Part of a small language model's weights: 8 heads of 32, 723M tokens.
Each number is 500 + 40 x the weight over its row's rms, rounded and kept within 0 to 999. Layers, rows and columns count from 0. Numbers have three digits each. The size before them is the row's rms in percent of the matrix's.

# layer 7 attention query, 256x256, rms 0.12, rows 234-255, columns 128-191
088:555566487460537572545559544529530458519500465510532450563573482466489395501514554530438503549487518489508549584562524526525442487486524458531474538502533470452495505554467580596500531472480504
081:478550528455466479563477517448465424540508512519531546574436456534433509506488487471513453534480497517542448555525523571520477520460488493554563492544482513507489489492593597522513469399588442
091:519534545507463516497513442564502469436483552566484468503568546510483522618430539503502534497486518481476521499536601487521500520427491419527451496539537515513461494555508559523451574539481515
053:456522450511522514470509561508486426509518522510524527530551539466458450501467530488463467492462451489463536503582488583483517495514477561526529500506524510443487482533461609538473579527573527
079:461489533488384512442504520582522522480532522512556528496497510483578506506483574510435500519519574466501514528513553485403491424487549556546452489493416502524522497466492509530422505519481508
079:547436506521497528520500555497460547525516495539421547464485429493554476529484532529453483490571504574569460498412481504433532520486555554415489558483462500462510477492549444438550520490519506
080:472511499479528447547534452469509464506532506474521503492469504456447456497533430497496508425471529438435491474541491492495514569457462498511468488451563461456493430498514519434502437613475481
101:506463510526544507520543474468493528481480496533501523547458492470453559530522516534500513461454486456466452526521486514563521461585564455525461515469468501493459509536456577454489528502642574
075:523537467516517388522524475524514467483537522516500576512444518612459464505450506503531491422474508539450483528584486453464482461479466506462519506503528525524418494582507570462573459528526516
084:528560537534591451478454461514441528496526535466521495441455506509423443472487488506499514563512515493540540496457493488476484565461504460546448450480492482579520516468525492455494505417503473
085:539446485492520519453464535457441524545591483483536475493520502546479445506425516499417454499423505486490565556564438572485468499511403563504552508466580483443486488490538631434503442449546487
080:519487504519418493511524472471497491412509429484538492474529443540556469513470469487581449489449459457457526552489458466476533466483534490475507460414464530529477524506520505473524475550485552
081:492528490523561503520605457498530531445467532437513479531435557498472480472541524544544548503511469502474425497516388490511523473459528520450498472529482440592576516554509478493612521520491462
087:475582516532450439447429483491500561578462477453521477430476513454527485471508512507557515520534453482518499513461457517495504453518532481524575504553486459420509429576533450527550451475500520
084:500530476513478604521501539527453585529498466477538474613526481468499395504519551429543533527545473501482518494550508537574533456458501500459525509458426545403487451481449534453486534530514459
080:538557481516466530549531569522500470525446450455429487510510534452480494561474573468579468534478440522468454478527475493571449444461519464486409504550483436492454568518443490553507497574506550
079:509461489480569487483517505427443521496517498440409524513496495453529477602510524527489453586510465490474518524473466529512466491480539488437556479460480412501548494469458501491536471510377540
081:480476516529482471509446479489425570434434483491454487477484473553538601484428478448498554477522490520447494473486505426547560445474459462509498451496454459511500522540524490490479497495530479
085:532464458530563463543509510498543552516496454501456483563506508458540426457544578495508425472496548510545522494471547465501523570521470420584554515471446478515470524465486523469568554480544452
085:438502522464460485546506492521504532468431459452459501573541523503501508498502516534520443543521522540525455494457528488499513618505496521467514552484487430485541542493576430513422556554590480
085:531476493493523515523519506424482544522502508480538517489484489578520463541461494447488485463494488530517487488409526513520585509413445555506519447479435560555508451508524404458487542503493511
081:574442564551536491456561454427526534497513522469521479522495508429528541528460467536500418524460440523551495482534556468513496454453570439531473512566534505537513483433481509470484530467497558
# layer 7 attention key, 256x256, rms 0.131, rows 234-255, columns 128-191
087:500527477508543554503516498481412477428500472487484565530576519472556530476488484478531443493530540506498458416486457429514541528522431454457455484536455425508535599441480436551503505515459548
078:457498516510513483415489487477497435472475419540513565546543480443488498528463533458486495536565493485482493508469488509456566472522518533471552387592456464550515463464504513461434515449488540
072:440497462498538461460532437594517490516501543441530541507457459497499506468515524536527555531480498500431555570495447501461460518508501509532450505508437491482494489483564540455458506436425454
145:519467447466552554509527568530428509546514468476466561480449527502520509431548547479564509477479480493544437505483565476484545497517542437473509512504486500532487476486440451562532498493487446
086:578485472476564525611533530451403527511534443505492478495517540546459488534450532455508446578470512509531448479525528473528493513509510483457511544552541527552510494519452448532505461536591490
079:572441442491480529467552505521487597497523494421554501519529513508476434541466589434480470473507543476471542582529515460471535460466537508536431565482514509500544501477471456502481494480504480
080:539497532443557476505513552524520522549623469532490556557458521501462522497522465514524533499454520485462522596495509525501504463552525519554518505492506520550572520502562469484478443564554504
088:443581522561553429514530483526484479574572550506529471495524505550511487458479550438560558474523533489472441469488485449459531530568484431493550546495464461482464452438534454590449481509509466
079:500514476570532453522505430491551515486553485439535514466486484523492476545518552460533513489473510449480522467460438481505497526573499516562566459490514456520457432509552495527488440510510534
080:536446452490550479534525518508499530494437507516508504444537531548501515543442498521514532490556533500423490466542504474522523500497447474559489495508515511446548431542582492514557450520547487
085:522535458469493519529489482540462433569451538520457501465490469515490545531492576488547544458547564497526463485530439462549473545537485437473492460479507496516476437526512461456499569585452492
086:509502449485551533479549513527444516492538502434516513482527533506452518468472555533489490532525500488427473450589453541426514554511477502548490524506477503584475473507441518592537467439479491
077:510484445437519487529464557511505454523480530526525496482500502475519534542438478516414518486523449427516474444477509491490539504547446495494475500525561560552438537536497526570520461391453503
076:513489432482428483468437510554588532447533530509477513510550472471565466502516527524481502475525549549473471517443539497501487481432428506495482480460537559474617439494529529498524503521479448
087:516498457497483570456517496513591531490543510486459519502492545471511528525472462470484517539464468483549537460480495535551537530491511460490467492524510493535462473502530500495485514504445479
083:472458541553512444499489508520566497434573557567520482578465501480479480519478514489513533511499453501533489530467578519577503466475433520525542560520562528487502516483523521512512465512498519
077:494549523549526466467509541604525541489491495491528506465459506547491487478523510557554563426547527484459521458517568502479543475561511487533449565480490486521456499484503494502434577454503460
089:522492504487514500523487554471479501425477485488487581514482481411507519453539533536496501528468488542572452529573444521462484553508523515502543551558530480517486502492524522614590531450591506
084:510507420511425483501416469483456480465511580571576534473482475527545549538452527486514477541551506486529607491509440509507537509521514484484453510513555513441558518565543522426511544491539566
088:544498456552501564435512551461533555457512530518539493472508481432535544515475483532512436442477553457577500495528505517534403448470480503514449561487450504541447507480507516522499542587514515
083:430603445528516526532532552472498441464522506411487510507517443498493497520483514457528509539516568484433480466536478486482486514596518566477458444474481446516477568462531482570510428412475465
081:465474510447524463472506480540455456487512451460485549483495575456468501429558555530503482535483414503523511466539461441599507485523464485523516553501513487459483449499485493560503541541471586
# layer 7 attention value, 256x256, rms 0.262, rows 224-255, columns 128-191
100:487422464535460489466525469521462539511392516491538472469526491482498543528520434512534498516530546516492491522443441463574524532547508494486545444487526509540583519569501514456480422442589557
108:432505521468566465446539520522443449493506515493501465467461496535474525500524559496479455482471507493467530486494438471496510549588507582603498538518492525596520465586491495435484527482517536
112:476513464513461565542556506479463421435544473572488501499501463458533524492457457513524545474512534440581513415497490467457480474536497505500537502526508490477519451532512429478480468538468493
103:538523454502482550529518433498473582536528524479509525418552501499478538525590554477512535447498538481408471549511489475545469544501533505514534489467537482507506525489502536541537477533460493
095:500522522476487446502499487413538537511494545477499438339471494515413519556529481545527459472477502464468571543515484495523494529491512451524530409420502495503426479431535525465450519509416501
097:489502543468474486467512428518472461439439471486523465437532486478480467527514447574578495487455522497511516427519471463472577498514482490524436515500509576517460522509484475513472498550390478
097:514499501492452571455491524503497523475570468552485489527544451506455513553466533493467480532525568460509522542515518501528485495455495550432535399471605533495548496489552460443504518532458450
108:517483495476397555445590539536517590497485481537480486461468478443530506524490482441499487469504479509531497425495491501516426471496481452485469439574465541539525470461551497489425532521437485
114:533582519529516567537500494459497429480509492590497454543513476535498469477453486460453507495434635534526494503486503517466491490484465531455490631545566569576522508507487465497492447434540521
096:459537486503457408453488488476400493497482488555563470414508487504469502476465492516540406451471565506497450460478447466537530540518487431507466467497548476515472514509491435538496455517470499
112:519497555519512464513487517483517411439554514514499535469530506511448439497530499462474566525473529530514423539560527629456483474438495473544535546476529499476534481473524514549502466472478522
106:536534523416530441511550461504458465482499525538441553542484477462464494508496467390568494454490528431558439472497503467488515456536500426481445563510501432460472431518493518452471478563591423
102:487568470468549483476521527467378535466497510508509532389531519534484481422461485454539487534509543485560537475515472500513458448561506471458417421473481432517516517511485489520456518413540508
095:543463512421596601550522483506492508578518582470453468484545543508524573529534520553487565573524470419526469492514487482482550542540495557469530424503498569528516534469502474467504465498398516
105:486517507469554493451524537496435534452580520477561439492408533538405482455498426497529426506486555512508573516472434479480532479523483497477518540517510512501473463521475449459526496461472564
094:428519481492441483470549426512504535471482545463495541560529518580527444504546502517544544447521483454499554499497558524504540493557465455494432532460485557497525502500465542506469498540529418
105:501473574456471468549427481526494517462494440523445524446545511482555521547518580447481508479478462497540533481455407561512480481515488521518520435513531545546544493444511567459482446498585503
100:443435550514477468509426484496499501517550548495539496529513508515471502515492455579518569515528531510449504439438523530519557561543519486550566488567536515458557541530502545412388461507482471
107:559486464492492543540487501465510572591475517510439453435515459511445515494517479557518466521467601550461556430512425488514470469513532560493520441454462447547475516523500475530474456482538472
112:535500441584473525495504504492454534504490555511459457504469482468524487533378425508447535513497488496496518532525550453492515514510441509505541469564442481582526510548519502495502486474547518
106:477519502443450517438535529542463522466428512469441475512492543449579499471549505468510490555481489476439550514596533425578511474580461480509547495543433480455455529502493475520401490515576457
096:488466470611537499448542486424422492464546528502569496473469494567435477478455488517507366500499527468560483495527507511495491435549475452528524528512496423445527586496534463533428532465580499
092:449512500502488464539439536503530539507444484527529524442598458489531452549466554440458562504525458472501450509529538484555478474507592464486532449471473491439505575459460491502556456482501481
093:512498522460525486550512495539496424441509539442569484491415544496485481507450491558626500552528421492451551440485505416537482506459460453531473578456431443523492602550462512445504533451503510
120:546441516541430515535579612523491575551498539506513570436517499485469504504531493490488481465542520484490503526607451558516549520472515477488453467524523483460564511487489493510574504540520504
103:447473477463497510486536519459619520531530511482492528493503418497585520511509505479526481502549488476476467507489602611511473497532506477530496533473388453431561547449528483447529539501458398
095:591480484500449509497495494437521482569463465578529457485475531473479505496457504492406438575446535510568456529520516482497480409424473492497533516580437410443466491502513523542436516512454573
101:495477407477550520538468487513508472496522534503497516476505508559494536518509491501484552494442413439496531440499454530490504503498470517605494449504555542495586507460579492510571410484477530
099:485512479497595576522481480517512549441543536473479420493457495527483473500503525513484488497417484469400482474435544484506510507442535477445468541493500510546467585512417475472536450450482463
106:478537499565538467503570526458415459427547507522512502507500491465495448476424502479451502496478577516482486538503591540445484493432483521504480485563507484452484564496513503405432489416483541
098:528483529531524552487503499507457528517491517411461451407541511501462509489550457526414458464505433488474549555540522495447506480443485488520556506474472495540489512588526520485526545499521504
096:499502560540557493555432438494545496505506527426496507491529439498546518494545510510510512503469470494421515473470479469528565486505485506526439439433487479500515490458464503466539489510385526
# layer 7 attention output (transposed), 256x256, rms 0.217, rows 224-255, columns 128-191
089:521524502513462521441502464472410524525479519501527519546520505469455522504542442541524613497565463539460519507484542510499476562476450490518541469543488516534527450535571520475524483453560545
094:495518545538548459485558539586530463470516513453503489462495475528472526595447502526496501547540524464493511499510464524440526487464498547548550517483511510510460482585507537495532524432472523
093:466473492547512573456506482466572505413530476486479455539480514487550523515508460553572539561491477513565453469456529438399570494515521540470496527472471466515458434535430450569542524559467508
094:521555495467457481528545398471459502444537489564526529456551417517461402535546592426519476562458534533551524491443472525467477531499496472551538536505557516526517486504527494496528439601447502
089:507504513448502488491486549459459480592475447547522516442513459514473475439527486503500533474463439472550522505542499502520471460498481473473477421499545513553433470497439448501503512478493608
090:497496557506493525431513540529447440501506479479517514516485467476486496556456510544515525546483496549457585464481496491554562564491576406540527454553526537490512485484549454485494514530456449
087:455507534481446543433488497479483540480574462476484517454474459466530428427446473520499492476554527500525554525484423505479518529398435529509475481513493519477553458436505470409505539523463479
091:557469483490469545424503550497549541408492439575491461547570553456528463505453452463464422568477510504602556521407493414589462439454541518476489438486553500523493509527509512542418444525472520
096:434561510520528498561475448529494457520469490478478428510578462536498574418475549451421557513512528454442493471517536521506488553500452530447545598529517538480524461481617480514499532479568483
092:518555457453450459507498461466492551560504477509485464439519533486453496438521475506497472436499487478514532489407418515492504486545524500500467525509554570512547504517622467495504469491458469
093:469465516484415479483484485478475419505576479548478436515536450460542539414541483505511562463510542503462451463566463551531430503522470465528462555540509543579524488475456576491449556480535554
095:501475561487459443485497488533458522509463588550474541523419510423467572528501532505534553488491489495537366527497477514478502488561536475485419480484487428533511489448522476495505501475496448
092:461551448491466506503471488564439536423554507520510605443585468462480566551446494436535460497477553486437503463456498543500440452465495448467470447460499437436511520531473541562464529483546535
088:497548545542485562442492544516570448552475489434551486508486419417452496606521489487455546551537507495468483496589457520398527522482501545479489524546454473495554518515470522526492399528472490
090:543477468514469541456406479475439495491512542453525468400435517563415517482435483550519482485467523481456482541472512517500485445471489512480498463525489482400537499539506521522546495454567519
086:497559496519498495465499515495496511517533510522464472489510583538517482507463512532525498458485498451513460469505477506511449381493473452451487558507561554557508499496450459490378504520462516
093:500535528439477499527396528583460517495531505399469497466470503478536462488458512466460530532523478550527532516482395524443485473467489561567469540454541492479479466566447493412553496445499531
096:430470555461554454521521464577524403448536571566508484495453557515466429503600521488512548451488519544497474489454550478494510503473470457541544518507506479479558494529526476486521475480443519
094:439600480472453512489480501541530510527517498550515537518548503503524523455494471500477521503530582551479568492531509496491457557539588496494542485534459503463483534498462518587513510464524431
093:502558413505489521483509517438460454488490573556461449515572432530511458530460411499427506546455487526591499560507575544486493541499458551487561482532546491554489493521563428474511463475524532
096:470538496527519448435456451495499542534536469480488472526410530402500503520504521529491462602483549485507513580516493477436454500521536527521529560478477502452459519489490470461504454468546466
090:409454496508497585481521531525396501514554546501461472560527507479455553515517556529519504508445469439449501506480542555479575517493469479579494531519455437469467536560512475543390520547538426
088:510476538522515462449498584527482551453517526523483456506519446501510412556465453450479516546488529489538555455565539500457506543536527496581472502482451453446523499469461565504451537505555489
091:522544529494525411546478507518544505469481459536507445414465464464571578544456527532610478560567432523474522443516513466565544529491452491474472469543479461530470554506451480564475470499572500
095:448505509561541483419556518456513505538502531499547530516439536540454555518484431487547444519455466484488489491605522450578432474513543502443491546514529426519475523465512525455576461506514518
091:495443468459446453473493531473506551471557469478556475425499449579496505534499578449472476528497470464542504545467558565544527507527481483493497504452419453503470436492568472434486497552490391
087:535552479516474543532503448447606505463482459568503501556466549439487492423496501491531519583463486571509509519479566491521474466491485544509486537569446480421514528557553507501520524595519519
089:483563466545495467500464519468557475478451534485533454455534517527450519451566406495498500516500501458478519523536523523452481510538464541536557479463488484478529452475498478497490435494482556
089:574512462475530535529501534490543489474533530494460437494489468502467423552523561521522511509478494519440435547532525475495479533474449515439478508433500512376454475498541511491541459457519509
088:414494509551468378501512392501466446440522459539471569515552446469508469491513548481553517542558540570542404512508516518484524477476460507483522531521511478488552512448566487413453486451499484
088:492537520544600513464525501548476499497483512451513532495489536491456529470473493522478496512499459447536513495520549475594531494547451526514493444446506489494483513552484426519541537585512539
087:483489541528508535509525474484502476533485500448504466425482489534472478458462547515551505486481516554525551417481503488445552596472509481554449411420488570580581491508490536456492523517545472
# layer 7 MLP gate, 704x256, rms 0.194, rows 0-35, columns 128-191
101:492432544472567509519408521488524464503436546504479561493486503474477490527399480550476471491520515464440530519482508513552483488548458462514538466488545520510433492566413542511473527522445469
100:559603550505444463491522550456518532465474510462484463503525562554505549404447459517496460462521539531462527443475522460492564491507490492463496472546514466546435485541519553534460499454515531
103:520524492550535523464509520494443609522545510474478509498584584544411548483456422551526524552543451472435455538550454491592501509469515495460479515348534506499497521520515459443488501479535471
085:477510526516481474485563511454415467503544439484480528458514461490429494473471495475502483473553560444499498466512489499425547432541500497549538521488506440491599461509540515535487479515527489
095:505525510471549563486439477516446510534530459512447472506487544516529461474551537541455546464476489555483485541543495548479436542462509550439529504431455472522441498507492509458435522477388501
101:472522512566476564555423470537510477522546452515543464476462513512460558601436541498501531501479486452511463484531510480508477535517489473478565543480449477538472504469446454450546510469433484
102:535501517501531503533505462498501506470474429450539573579509559469506451480454592503546491518489526482443518537494467495568464548459496493531566465482522504543470533564543580481490502507454519
108:510512504517490463489483486456541511470493497501493535433418470452416450436495445480510513466539419530544555518539424503507524539480434473487457531487484483465459518514603520539516499556468490
103:522484551503531505505441452465480467465563500479590386553511507514582510537490483513543474479550524502483568446462490498529586486448517497538500451470449502445494543533487467607511491517532533
103:412520541503499493516454472572499483557506444588587525503447486502435488456480490519534428476483436513541512505501520436539501476504506510469504454512478458511496510473485485462551469449466483
108:515543487487536535505497496484504557435478458484470497582454467532419492451462489415467577499519470484484538501524489541465487548550505402505474503488510493496521514510502456516411481479493469
105:537592497535480447526474408521469530542487537496512514510457476479463501443437528429457428497470469538502522439547494512442513538557504514502505483452500510509578502514505438493480469428491423
100:527465490521487486481563511572527511492557462502499445476494546539540500438468452524494430497445517537405535454463498523608458499536479504563522451479511473478465487537531513448535488442506494
102:537547520502515473530491452497472537531491525528461480532564528504467520512516567505512479533503446549559501482521509496551461580504507508517571549447594454489494501462510522466474545487520615
095:510570459537504536538525499450445494487513517542543462578534509483468488556459491525479509507478458525432494430483464461441534504478488601552451532446454530562525506551476526541526521494505478
108:475453421515427501479517482498569480433532489458520440426470507483512537514455565475488503464572443517469416521500529451434506509475515484428518523496446497524538544473557452497540575532449452
100:532506530506436408509471507522566491521519472472530501466546442467434453488462490515534496475489459520544536488482419466450477382523529475533415513597540499582529481521524473490496459493507574
076:505567440524410512466482525422448469519492504519521442475519481505521435556453502464541454446378469545499509489491542542468599497534488512462489474544529521539518545558572527497506434509472546
107:483416460427471492447528473500486453411543481530503501513505538523465494528450498551517491513527476483476539443535461478555524496512496543493557455524409535544498522532467464504446489560474525
103:541589522586515525500565465462492532483469484502501492469511484557470462464438512567495447466521507531516505429505634471534498524455489511536542532514478423453491451443537459528501498490521513
101:452461500546485483500511474440485523519467555507471516506457460519515457445484528419471528586510479503430577467509509571530489498478478521479538543496517457504499518480437488533493524442522490
094:432486589511494552498506504538495445515519486468506537497479467527500461512482465506504464451576546552549492523470487493559484489486484526463530488535495460536471398565450556499484498523462497
110:456449469487555507554438425475504524513483552511456538486475462497482520571483482426435463457523459559471469437469561521423523498533499531576526403549480521523488524535455560414475478482404507
098:445577495493443539486502495500458460503494404473580510423495530512518522482523562472482506552545529508509465479495491480406435465538552561572453527476552472498501541437477566455539442462476461
101:458497519539516484512531491478594623449476549448467520491530506545467427476492472515504459462468514470488522498483499526602448468516519521596467502474520472524435508474575530505469487556514524
110:373479468486533564536498533544503494507501494475498390500488488515515520498508587464464447475497553474492533493472550463552568420516475491456457538482585460448435455482447511477521453479504524
099:501520485516513424533507523448493496527504504475508440604523450565462517447519487404483554503498518473458488542474540512423503547557549505499530528514503479471524454540549473445512560492475509
095:503483542411564476500421436498511516501563412504548473529484503487508498489483477447522519556427430501461518539538491510471561524512504487547560518428499529601499538525506533472591459542538521
098:436496535485549578530525461426458470488561526498470562521539452452422480532580563420458549521534512533517515532557470466593484543488526459451563574428514519556477509573472494456489484506466523
096:518463447522516523548431474480643582486502494497467500524463398569464479546497539513544517513611470515454466500461522434487523514499469472452465474536494486573511497537482465447417546473445489
103:492490474448458529534465541459478512471530575466430475571460514514524471519441460546537447511423579491518475475545449548456506469506511539437477533510550481479565517498548488479458465492465473
101:434535495432515476538539506489562483500521489557454511505551500590526467405451525511482518487496498493518489464528474483512551445452476486495540497506533542464510585550496506493481466470521466
083:465485507491517483523476488447521509513485530595513416586530575539443454441534469515524507460458590523501499483488504542448451494494517422491582449485503512447494522545565433436549521578487512
088:502502468503508488529511529409475492452471529537497468575470575418483513588503479537579444458536512477578581470552526473492469511471455514508527487506444441533553459484518446478474439507556487
098:493454547551412483447563482460451439475487509469539454479498446561447546521502518470496472547549514553552513528595558463511590484519504521526490500481543482518505444491516502379565485517500483
101:518526384505525516497558473526575534455428542484535420498621504515493506487525554445565516543542530461453447511491538476452545552442536539491513505473506465538510475541482475536468480549473531
# layer 7 MLP up, 704x256, rms 0.206, rows 0-34, columns 128-191
105:479467489561578518512588510500558483522453429469511524537553560599571488565510515530479471506500509546502497511499528508523496550442538495585429575463523526438459481467481414538530425555571508
101:443459540570524389502512385495422480475452496531455479501568499461440473527510508569532486490471488527449507520519472478466533462505489509523499483462459489520462538515465518438510500513455534
107:567460503495509431447402496423520462547520509495541474543520447510459476430517594463544492516548473522486529540492474479533524498464424510533483472501532462534560490504456506509470529479440494
088:499453440502492507538533428505440460485469515522445489510559477510450520551478504497461466537484501479588508446463436571462545471577501485548597481562514498512463436487538522477532454467541505
092:546564553520493445527464460486507536476478474481531484510449526524558533532484475510512470465502499593490444504482421484483589523478540523524502498446495461510428483416551506507477489487511489
099:486537518513450399543507587503426517515544495513540508479500526521548527497468469555540471549523500492503538503438516528414513473501472502533540410523473495455494456449500454490540467556412442
105:476560513535477490504494535572569511472478456439491522507453482447484545586536494531577454484478485496431506483471444483536469480490472518494577474568542494494499548558472468472492596507495508
102:595515443521535494519507482545540443498503497479512543523460438492479508470492516508410504425496566517539486512370525473549423513466514513524558435478534487494546489498513540489546402606568500
106:563459539529435512497532526437476480445481490482499463421581481447482478485483539553476507498403521461485488490503465555522455538490444545498523524537471523477575480541504459496503518460496533
103:511515508466635467484468546493533481501519439484508487525490476468524437482434530531501473509476485516477511495465548474528538486507509515566547441528429477413458437439471482511556542525476504
104:490475502469517547470526483513444530531525522480417503468484475529496513478526461594486515551444447467519532604553554571553518440516474464459504485430558505512502508523482489451530546566534482
102:551567478506415511463443415579510485550554498490468554529560490423572512432490500550479462515483533497541467521524514464460540534534471485488446494514522511505545503466570479498384447491495482
097:512419429439498488529490502463521433463472468529506484527557487495513511560522494421446555537512405416464519548501535475518519475544475484414558571443467516447524519408489499468527561433593537
105:509448512510499495461478552441526463534486494511515499463413465495465474540490551539518530531492447563478532532540445498561443582425523514487489504451530528505538535469517477529498543530499409
097:475486449510528606533529500498459519502531463536466494562502445474537528466480509493507497542476525592475520385486505575496501506437505563513524545501456480542472537474534588500511540483481517
101:464435514515549548486466526509510525503478558548537474438517444494440536463453556465514450450527499484510427481498480388477376476497568536483476470490445523474502610529534496508609502522513441
103:509471521455498543550512522552499457355455507510544505522502498526530560542467501505457485502492526511489452510453544508507499519528526484475450506483417473457519451487510500488461469547545479
083:568503481493495513495598498450496500556543531507530485452580517523449518638535477526529513557530459529549473505527536503522484482495536454538509440565493504524443517494498478510480559522511492
099:455440465524469489426509541522500454467498453527513547540387513484524456458514464533527475489513481531528463473500482450512488586547467497491480501510512573502451538603454482436483495533464478
098:496616549522502489521504546521510544438540497451469506480556517528545524519466496547443529512483497542455528487429569443470431488481552458524493486516524531439434469490496470533472517540489484
102:573562490504492479429550431463525526470504441511469532425495555422509545510521483486575510507514495502468465493520414518492461480447585512513491534503391422517471497565516486498456513495517491
094:465544501527537516508437498496456403552526482500494461509477544488512466498479510426557508510433502515429542548516563485506503469439553460596500557573517512452494541556505463524473443503470480
105:573585484527466495503488437504441484485531466404518567479546454497519529505533512501477596486470505478511512528478431541494468525558501459504484501464430475444499506530590521519525456638532477
093:464486512550407565517503553505493461562446487515531526467521489505447579492552503491442551487548435500463495592488516441578477522482377537527483528480529504557537478539479412518487534444489475
099:533529489519473459464465450464461520576455443381505446547580481446495509488509505502485509490522477515531562491522516491498422477468430502531502515459506475491454509478512519538456559519471534
105:478541483543510505493504474517495518552516489442480523447442466476499513502538547533467478466517432522490434440512456468441504478484527452484449487518537533483450510497555492438435459449533494
095:506464480499508562526509473528483434487637485546510543624548470491502522497486539523530478538552500538498490445585515523504566458529454506480532512502403498504457460509506473428560526557572498
101:475518533470540501534558519524533496524525507450499456544453452504471507472524457483570532502541433514568617434543525530481497476532506476527456499511451513569501467464520454550508507536539565
097:580513555510486508509508507552433479489472443444565492483512489483484466540493423469481532435506513505538504506606453511520399494410479561486518575537477515564520426430530505515475507570546454
099:536526487507559453464517498508456496494430459508503441476553492475457478565503530588500488463450487487566496595490501413486455479453515515502508522508457456406426499464484447447467472462473535
100:615480504458517366488472522552475488483491466505497487476541533500494482524492498477540542472493453546544479491514441482529465609559441402502518497498515523510511517484522490472421485541552523
103:404427459438496495493482552520497494470525428546538507523577501475525534471495600490483467545523533443508470519468504525473471544523493461549543487529486540493488513516490440540497503484516515
087:531516478525566502495489532481518462500462518548551519468451502545533508517444463495504538517541531451492553481554562507506501496474422543498458541488508510440506557467523545527506482463458533
087:523438520535417563484576565485434532441417512510485541491516494477577543527562511453502486550487532487497493501528484487419450496547517513474509454439495501494532454523455537509489469519528442
099:466487459573533544525494537516489496472526510430505468485527525506520483465493571453534548478443505524476464496441506547480510446458493466568459486444521589463504550532479481479449584522489464
# layer 7 MLP down (transposed), 704x256, rms 0.189, rows 0-34, columns 128-191
100:436500477506503529508551558481515432546460489442503560537462494464512506524531515523488495493612563407466575516446526545477455452489536545453548445517539532511478494543450438504602483481456550
100:497525538504447459460502519517479546531473451454479474510510485514495505423475500500457515514551544495539479495539506510499513459459535528479500549596488464463531502504471505478452523463522500
107:552502493507538505523501495503476460497530486483480502531418524482502581478531548435488499497465532541537504486471584491521443461443427523483487559535484512524539515537410486494571505407578435
087:521498456505537502405523492472461511423528531533473507537525472501502570428534531447574434437502487498519532465523514517444497523515510488500489427574519514484480547459456511527481565511547526
098:489510476452515532476491510499466550517478480472500497469390523463528494540577562509563544517552446547530508569480549521447497567469504528463544458455417483537571516462489536536573461533459463
091:536478512568475526513505560482489503478463440514572437481504510489496559504428447462498475499504481547452487480506427452517517439550527496575484471510481492466520481506577479440490508468569550
108:477595546508483539534476514469575444441536473526454535531518493500427497454479457543499526450509519556541525511509402459521464493571522477495467455456511495499587542421513480541415526482519626
103:530424450509546573505586531537476505511487585571498564512520487484499430515555449538456502453535498482487504538424528536478466511528519516528556457471473535438459527475506489478465582549540493
103:541425492532482491488535482524469496463501506472478477524475518499456476475433559551529514489501513425458504533507449516555448499548521486519491570590443425480489540509556431549508529479446510
098:533493491480481552549484527570510472501428402494480423412466532443498477412524429477540543565445516584487505503529523423447507531567479498449550518518538556496496459536441544498527549468514471
104:504514523503373471571523458564511420485546512541489524489518517459548508509549565435516482537512474488501537529535465526477523389542473525509393488473536509561509564548465504448427499427492469
109:454475529535478495496548561517509484526588456456513498532495478458466585487474539447476539465452488517504455467532370563493464545479538555567453503504454517480483520504501450556498528507499515
099:487410462447438477424474491466461497473448526491438508543559589518505472525475513466448444563445546521543410475493422428433497520561484494530487460466460442479543448485466440506506510438465536
102:517494515512489521472472456487540486512542481535519516466592461469539459420498469559387508513564506492466432539473524456470544468504499502467458524525545466504450506608491443522514511497453490
100:432562517549464584485510483540506475478489534464472442465436512457517442493455519511501443499422498555471362555589429476494524444481490515473434514445450489543459549510524517470478531502489452
103:457507488513551523517427405473488557516523502426546478433530462493532516527464499490568386494538484582514463494496397523519476544541579504500514596476416506537450498506547518535510569618549524
101:511482558501552522426472505595488515539523525566495440515466499454443492495448428547490470487470558483458523515475562429536528515436535498418521474512480510532521469494515498447500531497500558
085:434489526483525501507484519567517552462502470482481560578471540430538549407542482455437538478532479441480477509500409514480469483531470523518499576441481513462531459463479479509494537443490482
098:557544465516537495503446558508537539500626493537535565470569525531514524398503472459537506506540582532473477507549513460531505503462458454527481535501488437483549512530396446456531508523519447
093:599475508478532467506565533535505467468514482500478495546523459478532510462541518497474486513526539527551565456545497532495517511525427584476507473485468474434558461491493506512454509504535519
102:394486537562505506504529493486557466435522500508400462497539560544488492477456432466510525544539459536504475483448484536563473507455544474542452476519460491573510404525534552510469484439370490
098:464528566614503490507498526551479433536487481488465537481460487479477532481469472512499487403501482534567502457526471499457474405479541527478403478464519456545481428501452504500571531514488433
102:477483535491495479475477498519551580499543471486534438579498489509441556473485456518514507514500523524496525490531450532520569526470484465455537598432477446528573525461555528508536542546510469
100:515455530538479482488493550550530532434475503415494453507544514549520520448479455509573483457481518497463522456436474458467487475492444575543589577542399439467517527498529501505496563490504511
105:503437475546543501519560567475508551519526449497554438472436497650503386539498500515478575506509506476501521532530467464565474544475490515505466491508463569506465477471552488523509477492479504
107:586474552492444548471513461579522547430538505419428490468472473522482437519532532557528477537487570406484536512557526505500508438506519455528563606543468525521480571524545418476484495527365554
102:576488542495428443481510494484578499531534541538500496508567440485488468466448455452524461464417486434486506510467501478549483430493476466511518568499532455547439499519509491515537503507518504
107:506498462503479506540530571530472543495584468474487611547441467537467508483538519463491535486504450526576473510442472472515463528491554457527489505572583466476463456545557499532535520518508513
097:417564543519523440472476579517539528479386572527533479578406495497426528509541483490572508543533554489532505542532513450485553476525453544548513486443517583560522467479455498529541478590502551
100:489466497498481494552546516501511456462469536588493479473539486471500475479509511613465518479517498497502555533430481434501549454458463499552463525538549473548502532529501505475472471542559527
101:556556567464502525512560508558501484510515436478492474517474464445483511492541452523459577563442548438489420525506430521535445489469510516478524446482493441509454553540498486541523530539541443
098:509460510479475499495526466476519547590485495544491536507557457515487480443520503515447447451455512525536489518521462488514572460474497476524506522519448495480515561507550512484560519532567520
098:481430468509550428546546463541580542484551521464533491533557527492478506506463493538510398518487451511428544525395479539509484471460569496568402476454549495528526507498415469469487505496542517
091:494558470484477473519486492565492484454527555474580532462477468433489439411511561534499522523473554471457425501484477527488517484477514481522496501550533520423496460448468569507531519512538491
107:492478498572469500494548464540538483469554483476519514469464543519543461555520481449562397482443488488476486502565539568502466485452560460467533576493481550447521561516477528506503521471474420